Each number is 128 + 24 x the weight over its row's rms, rounded and kept within 0 to 255. Layers, rows and columns count from 0. The size above them is the row's rms in percent of the matrix's.

# layer 4 attention output (transposed), 768x512, rms 0.0287, rows 506-511, columns 128-255
size [109 104 106 106  88 106]
[[121 104 113 136 136 141 102 133 129 121 118 144 108 123 131 151 126 140 113 127 135 108 139 140  98 128  99 133 172 176 152 123 173 114 108 132  86 138 106 133  95 135 131 136 137 116  78 147 114 139 107 137 110  98 100 150 135 171  84 145 115 151 145  78 112 144 126 141 134  95 145 157 148 114 113 152  85  93 157  96 136 101 137 142 115 128 165 136  86 156 106 155 139 127 128 158 155 137 129 108 127 165  90 172 146  99 126 121 124 117 181 107 116 116 146 115 158 163 172 105 101 150 116 150 112 160 140 118]
 [133 123 123 148 157 191 116 140  69 183 123  96 123 111 155 143 143  83 106 136 109 172 129 148  89 137  90 139 131 136 130  92 124 104 106 103 130 141 186 133 104 113 122 110 109 106 109 132 145 173 120 112 140 106 113 110 116 145 110  95 118 105 130  97 134 132 145 124 178 126 133 103 154 115 123 149 106 146 145 151 127 102 158 153 155 120 151 167 143 158 125 138 142 100 129 121 139 118  93 108 135 164 128 173 107 105 101 124 182 118 154 120 105 160 132 108 146 177 107 149 150 142 121 148 121 173 153 121]
 [109 146 123  88  93 136 135 108 120  47 109 113 108 153 136 103 141 154 105 138 133 139 107 101 173 122 144  83 154  88 145 116 114 152 145 120 141 135 124 118 138 141 164 157 144 133 187  96 139 133 122 118 155 135 177 113 107 149  94  94  97 108 127 133  73 114  99 163 168 114 133  72 136 165 143 168 119 108 152 156 154 153 138 133 117 168 174 125 133  96 126 146 137 150 136 124  97 144 178 100 132 113  89 128 150 166 131 135 141 117 142 128 116 128 174 134 121 136 139 119  68 135 106 136 136 172 133 115]
 [137 157 130 113 122 148 138 131  80 115 135 152 132 132 156  99 130 140 123 177 127 149 135 143 110 132 163 133 105 131 131 124 119 143 156 148 147 149 119  82 117 147 113 145 129 128 121 134 131 130  83 138 135 182 127 123 146 142 118 117  94  98  77 116 123 130 149 181 142 166 115  85  77 113 116 125 150 135 137 100 114  64  91 112  99  95 109 129 125 133 118  98 118 168 116 108  82 108 119 138 140 118 116 118 108 130 149 129 139 156  93 159 141 133 156 107 134 129 148 151 101 142  98 134 123 118 136 136]
 [136 123 118 114 134 166 145 134 114 141 188 184 136 118  90 139 126 103 125  87 110 148 170 150 113 119 141 129 111 143 119 153 159 154  84 142  94 119 122 131 122 165 104 102 159 119  84 109 140 158 140 125 144 104 130 140 146 117 133 145 142 146 162 124 129 148 152 149  96 150 127 147  90 139 107 146 128 127 147 123  84 130 152 140 143 135 107 114 113 154  76 121 150 123 104 180 137 132 155  73 106 127 146 156 101 122 100 121 156 149 135 133 105 111 120 147 125 127 109 122 121 117  96 166  98  81  99 143]
 [149 138 143 129 109 116 120 159  86 119 132 129 136 127 118 110 170 136 132 133 151 124 143 122  92 127 155 113  82 111 127 150 151 148 137 140 125 124 137 122 169 140 142 164  95 152 140  87 149 146 132 154 129 155 118 104 146 114 142 143 165 124 176 154 135  74 107  87 166 118  97 116  90  92  68 131 107 194 140  90 129 123 160 122 151 127 147 135 127  78 143 123 133 146 145 141 109 117  93 152  97 128 120 134 119 112 103 120 160 101 155 143  99 135 130 193 111 115 143 134 146  87  91 138 145 149 146  96]]
# layer 4 attention value, 768x512, rms 0.0398, rows 507-511, columns 128-255
size [103 106 102 102 105]
[[176 119 156 152 130 173 128 182 103 146 124 143 120 128 137 125 106 146  88 109  79 125 112 121 134 109 128 184 163 144 134 111 124 120 126  74 122 146 112 122 126 154 101 144 135 104 139 135  83 143 137 120 132 112  99 167 159 136 133 105 137 110 124 101 153 151 110  99 146 185 157 115 161 107 151 121 113 130 151 123 130 122 131 158 108 121  94 106 147 152 111 138 124 128 110 123  98 142 158 130 109 166 119 158 114 132 116 168 137 145 135 132 161 118  99 110 140 101 122 121 138 119 112 112 138 138 119 115]
 [115  96 120 148 182 117 122 127 134 111 114 126 139 118 107 180 106 146 140 132 103 112 110 132 107 156 106 134 165 121 145 109 109 128 112 139 108 113 166 129 107  93 121 113 151 137 125 158 112  92 134 163 139 143 152 171  93  77 117 108 121 107 116 127 147 144  72 136 146 179  91 155 106 166  80 127 144 169 144 139 143 146 146 151 117  64 133 100 117 106 182 142 164 115 120 109 114 125 150 111 126 105 124 146 134 141 147  95 130 108 119 131 124 110 179 122 146 142 123 141 116  92 120 136 105 110  97 121]
 [100 122 179  93 129 104  78 123 146 165 123 161 102 107 131 156 113 118 131 106 106 135 152  96 126 151 126 134 122 118 144 138 110 136 106 131 108 113 103 186 148 142 104 159 115 157 140 157 143 124 138 129  93 137 113 151 144 111  97 122 103 110 111 178  99  85 106  84 123 114 158 150  87 108  92 135 117 120 136 119 128 156 149 127 155 158 133  81 145 160  88 122 151  79 160 166 134  91  95 158 149 134 100 131 118 124  95  99  93 150 153 109 128 151 141 152 201 165 141 137 151 113 114 121 101 163 107 110]
 [102 161 131 126  82 154 108 123 156 139 128 147 137 135 123 148 136 144 124 132 153 117 112  95 172 104 162 107 158 102 180 167 138 183 166 140 114  87 118 119  85  91 114 133 152 156 122 114 143 113 153 110 178 144 127 103 125  98  99 113 100 166 138  96 117 150 140 137 136 136 161 121 137 128  93 134 154 109 128 109 119 122 107 130 142 123 130 116  98 206 166 154 135  85 173 123 119 108 138 151 161 133 147 180 107 136 132 116 132 146 152 113  97 147 125 156 124 147 125 123 110 122 106 175 172 138 127 148]
 [121 142 111 156 146 128 115 110 162  83 130 126 116  71 144 106 103 128 173 119 100 106 145 127 168 154 128 146 116  84 128 122 131 121 127 129 130 111 135 153 127 120 134 110 100 127 156  94  91 124 144 127 115 118 119 154 133 158 145  90 153 145 162 107 146 136 108  84 103 179 143 104 146 139 103 163 120 107 144 156 132 165 131 130 103 145  99 149 124 107 154 150 140  88  98 187 118 150 173 115 107 151 161 134 141  78 125 132 108 133 100 130 123  91 133  97 111 122  95 130 138  94  90 163  95 128 140 131]]
# layer 4 attention query, 768x512, rms 0.0455, rows 512-518, columns 128-255
size [135 104 101  91  90  94  98]
[[112 118 113 115 127 138 181 125 158 132 119 148 127  96  74 171 112 116 123 123 171  99 115 142  94 160 139 147 130 115 100 132  77 139 154 133 131 102 156 102 135 129 146 139 147 140 120 104  92 172 104 181 123 171  81 143 121 125 146 130 168 133 130 141 152 188 149 147 100 134 124 150 144 108 127 120 148 155 142 131 122 127 137 102 117 137 126  89 143 129 106 108 118  83 128 155 160 108 104  84 155 127 129 106 109 117  65 170 112 159 142 119 130 142  82 133 148 113 142 148 149  97  86 193 132 122 133 161]
 [148 131  78 106 115 115 169 154 184 139  88 130 144 128  87 104 132 127 143 162 121 103 141 155 135 122 138 100 150 110 122 138 100 135 132  96 118 141 152  99 118 135 138 145 133  80 120 140  98 169 126 149 129 126 136 136  77 146 118 155 180 114  61 134 108 127 127 121 123  87  86 136 165 133 137 189 117 118 144 133 124 150 109 124 124  88 133 164 119 108  93 103 101  80 138 127 163  97 134 126 126  94 132 120 164 152  96 178 106 167 114 115 141 128  97 145 136 128 106 173 118 114  96 115 140 107  76 119]
 [165 137 116 112 152  94 152 120 174 124  85 161 144 133 114 109 122 123 102 112 145 139 153 126 117 157 150 120 105  84 121 122 102 175 177 113 129 144 158 117 127 180 105 131 144 107 113 138  88 172 129 108 156 139 103 121  95 130 122 159 139 147  60 149 104  95 150 121 138 143 115 123 148 125 128 130 129 175 158  71 150 111 117 118 107 120  98 123 124 109  71 116 101 119 125 126 179  96 103 111  80  82 147 128 172 167 109 142 112 141 135 135 141 124 142 150 146 113 131 149 119 128 108 176 174  81  96 135]
 [158 141  97 111 123 116 156 129 135 135 113 137 165 129 101 105 104 115 128 119 123 141 155 131 148 129 116 131 126 129  94 135  91 133 133 110 114 110 157 117 108 147 123 138 126  87 149 124 111 139 145 129 137 124 104 154 142 132 135 123 189 128 101 136  88 132 130 155 137 121 143 153 129 118 107 122 127 136 153 114 106 115 133 106 109  84 106 141  97 151  96 103 103  73 107 107 154 119 134 129  76  93 113 178 165 142  95 139 183 159 145 136 173 115 111 130 103 156 111 133 127 119  97 135 173  55  95 128]
 [120 145 142 114 124 160 106 155 137 154 130 102 149 137 145 118 136 117 165 167 142 112 121 156 149 142 149 108  92 149 139 101 115 146 132 109 132 156 158 154 183 139 118 101 122 134 144 106 106 108  91 138 113 159 113 136 108 149 140 121 102  90 101 100 150 105 167 125 115 169 120 133  94 165  88 116  99 138 139 129 110 143 110 127 154 159 124  95 110 103 155 112 194 137 112 109 139  86 128 121 107 156  93  93 109 122 145 111 170 142  88 103 150  99 148 112  95 125 209 130 139 133 124 125 153 159 157 120]
 [ 93 140 154 124 128 115 120 122 153 130  93 167 116 155 123 160 128 116 135 134 111 146  73 116 134 130 146 136 151 116 158 125 103 148 154  90  90 167 124 126 194 144 108 124 119 108 144 126  79 118 158 100 150 176 128 112 163 141 131 110 136 119 151 130 147 126 162 169 134 111 133 110 140 112 146 191 139 103 133 115 117 127  91 123 134 153 128 149 172 115 159 123 126 132 122 125  98 140 158 138 148 110 151 116 117 128 133 121 100 137 153 130 108 107  87  98 143  86 166 157 153 129 123 143 151 138 171 121]
 [128 138 144 153 126 123 102 117  85 163 147 151 123 111 172 122 124 109 174 133 114 110 137  85 153 142 161 135 103 119 122 148 138 137 129 141 118  90 140  94 175 134 124 132 135 101  80 154 164 117  98 133 140  98 128 133 130 142 137 177 111 133 100 129 144 127 147 175 136 130 134 145 133 137 104  67 165 134 105  98 104 129 140 138  60 133 142 139 139  85 104 142 122 130 123 147 172 129 131 110 117 147 119  69 112 141 135 107 147 121 162 184 150 136 154 108  96 154 146 124 130 119 105 128  84 172 152  81]]
# layer 4 attention key, 768x512, rms 0.0451, rows 512-518, columns 128-255
size [103 109 119  94 107  92  98]
[[162 154 109 125 127 137 106 144 167 130 136 181 111 140 142 154 134 107 166 120 121 153 126 114 132 152 126 133 136 136 134 166 105 124  87  90 150 153 151 114 102 142 143 159 153 139 126 104 138 148 110 129 154 168 140 136 127 136 146 186 163 136  77 184 121 125 133 107 141 158 126 122 147 124 172 144 104 120 126 107 139 126 123 142 143 121 126 118 135 137 144 131 108 136 131 128 108 125 136 130 112  99 155 143 127 140  79 122 126 154 102 110 128 183 120 150 177 101 132 150  74 120 114 147 108 120 106 149]
 [162 126  99 108  97 137  81 114 152  93 135 156 134 138 120 134 142 132 140 118 133 138 128 137 125 167 121 132  71 113 109 162 109 120 127 115 105 141 138 101  83 173 184 123 174 131 128  93 140 136 103 101 137 135 117 146 124 117 134 162 146 162  88 170 125 124 127 133 153 161 172 149 133 136 139 124  92 167 152 101 171  99 120 142 139 161 119 119 119 162 131 150 140 129 111 132 111 109 114  72  83 107 143 174 140 141  89 133 126 164 111 124 169 163 142 130 141  93 115 163 127 105 115 161 146 139 104 149]
 [179 128 143  70 149 106 111 136 170 115 126 142 126 145 105 112 134 148 108 156 129 160 119 139 147 137 124 107 111 146 126 153 100 146 124 139  99 142 143 112 128 154 137 149 141 108 116 126 113 136  87 121 143 118 138 106 121 125  84 186 171 160  88 154 113 115 124 129 159 118 152 134 148  96 168 143 101 137 133 111 143 130 138 129 123 165 126 124 121 142 106 145 118 143 137 171 115  83 127  84 109  97 168 147 135 134  80 116 122 161 103 127 178 151 115 140 166 110 110 125 122 102 123 152 153 108  85 125]
 [189 133 152  67 163 129 122 107 158  87 150 173 124 138 100 145 137 146 134 138 114 137 109 158 125 166 109  92  83 136 137 129 139 127 111 103 138 144 166 121 138 124 149 142 172 115 131 122 109 126 117  84 130 136 172  97  93 128  99 182 166 134  69 145  82 150 131 138 142 161 127  95 156  99 150 113 124 151 132 127 154 132 129 111 125 132 110 139 121 148  98 156 124 145 146 150 107 113  93  86 140 111 149 151 127 136  77 106  93 167 143 151 162 166 123 152 167 100 111 148 114  84 114 155 166 144  76 126]
 [ 99 100 122 125 121 140 100  95  89 138 173  87  88 107 116 113  90 116 100 152 136 145 132 128 103  90  90 138 112 123 109  95 168  75 120 178 101 155 125 189 159 131 106 113 135 159 126 142 122 127 119 131 116 103 173 115 167  68 122  90  91 111 166 111 132 112 100 127 137 143 124 105 121 123 144 100 152 102 137 139  96 151 128 116 141 131 145 138 138  95 135 152 155 164 106 111  88 143  91 136 138 137  86 104  89  89 129  96 169  98 120 104 122 125 145 139 105 139 149 121 122 109 168 107 122 144 149 134]
 [132  80 114  73 154 140 168 132 112  99 150  99 139 110 136 114 157 130 117 126 136 135 124 110 100 127 141 131 159 108 102 128 136 112 107 141 154  94 122 145  83 142 102 106 120 107 109 136 139 172 113 131 133 153 156 172 110 139 102 103 120 103 123 122 105 101 105  99 116 121 149 134 116 173 154 146  90 105 126 137 129 131 150 144 108 120 142 117 148 130 101 113 133 119 102 110 123 149 152 118 146 105 140 148 147 121 101 107 137 120 111 186 113  92 173 111 183 132 126 113 116 116 155 139 127 112  91 121]
 [122 103 142 133 124 112 132 122 126 115 147 128 119 162 107  91  89 136 142 138 154 125 111 104 113 106 114 131 126 152 106 110 106 166 106 190 123 108  53 128  88 142 117 135 164 142 113 119 122 131 176 119 113 142 128 133 103 129 137 134 132 124 138 118 110  87 102  86 119 119 134 107 103 114 193 138  89 159 113 119 138 112 136 160 120 186 115  84 139 125 152 123 168 138 134 127  82 123 102 148 116 115 125 102 108  86 149 113  92 148 109  75 139 123  99 155 185  78 116 154 157 131 166 116 145 126 155 129]]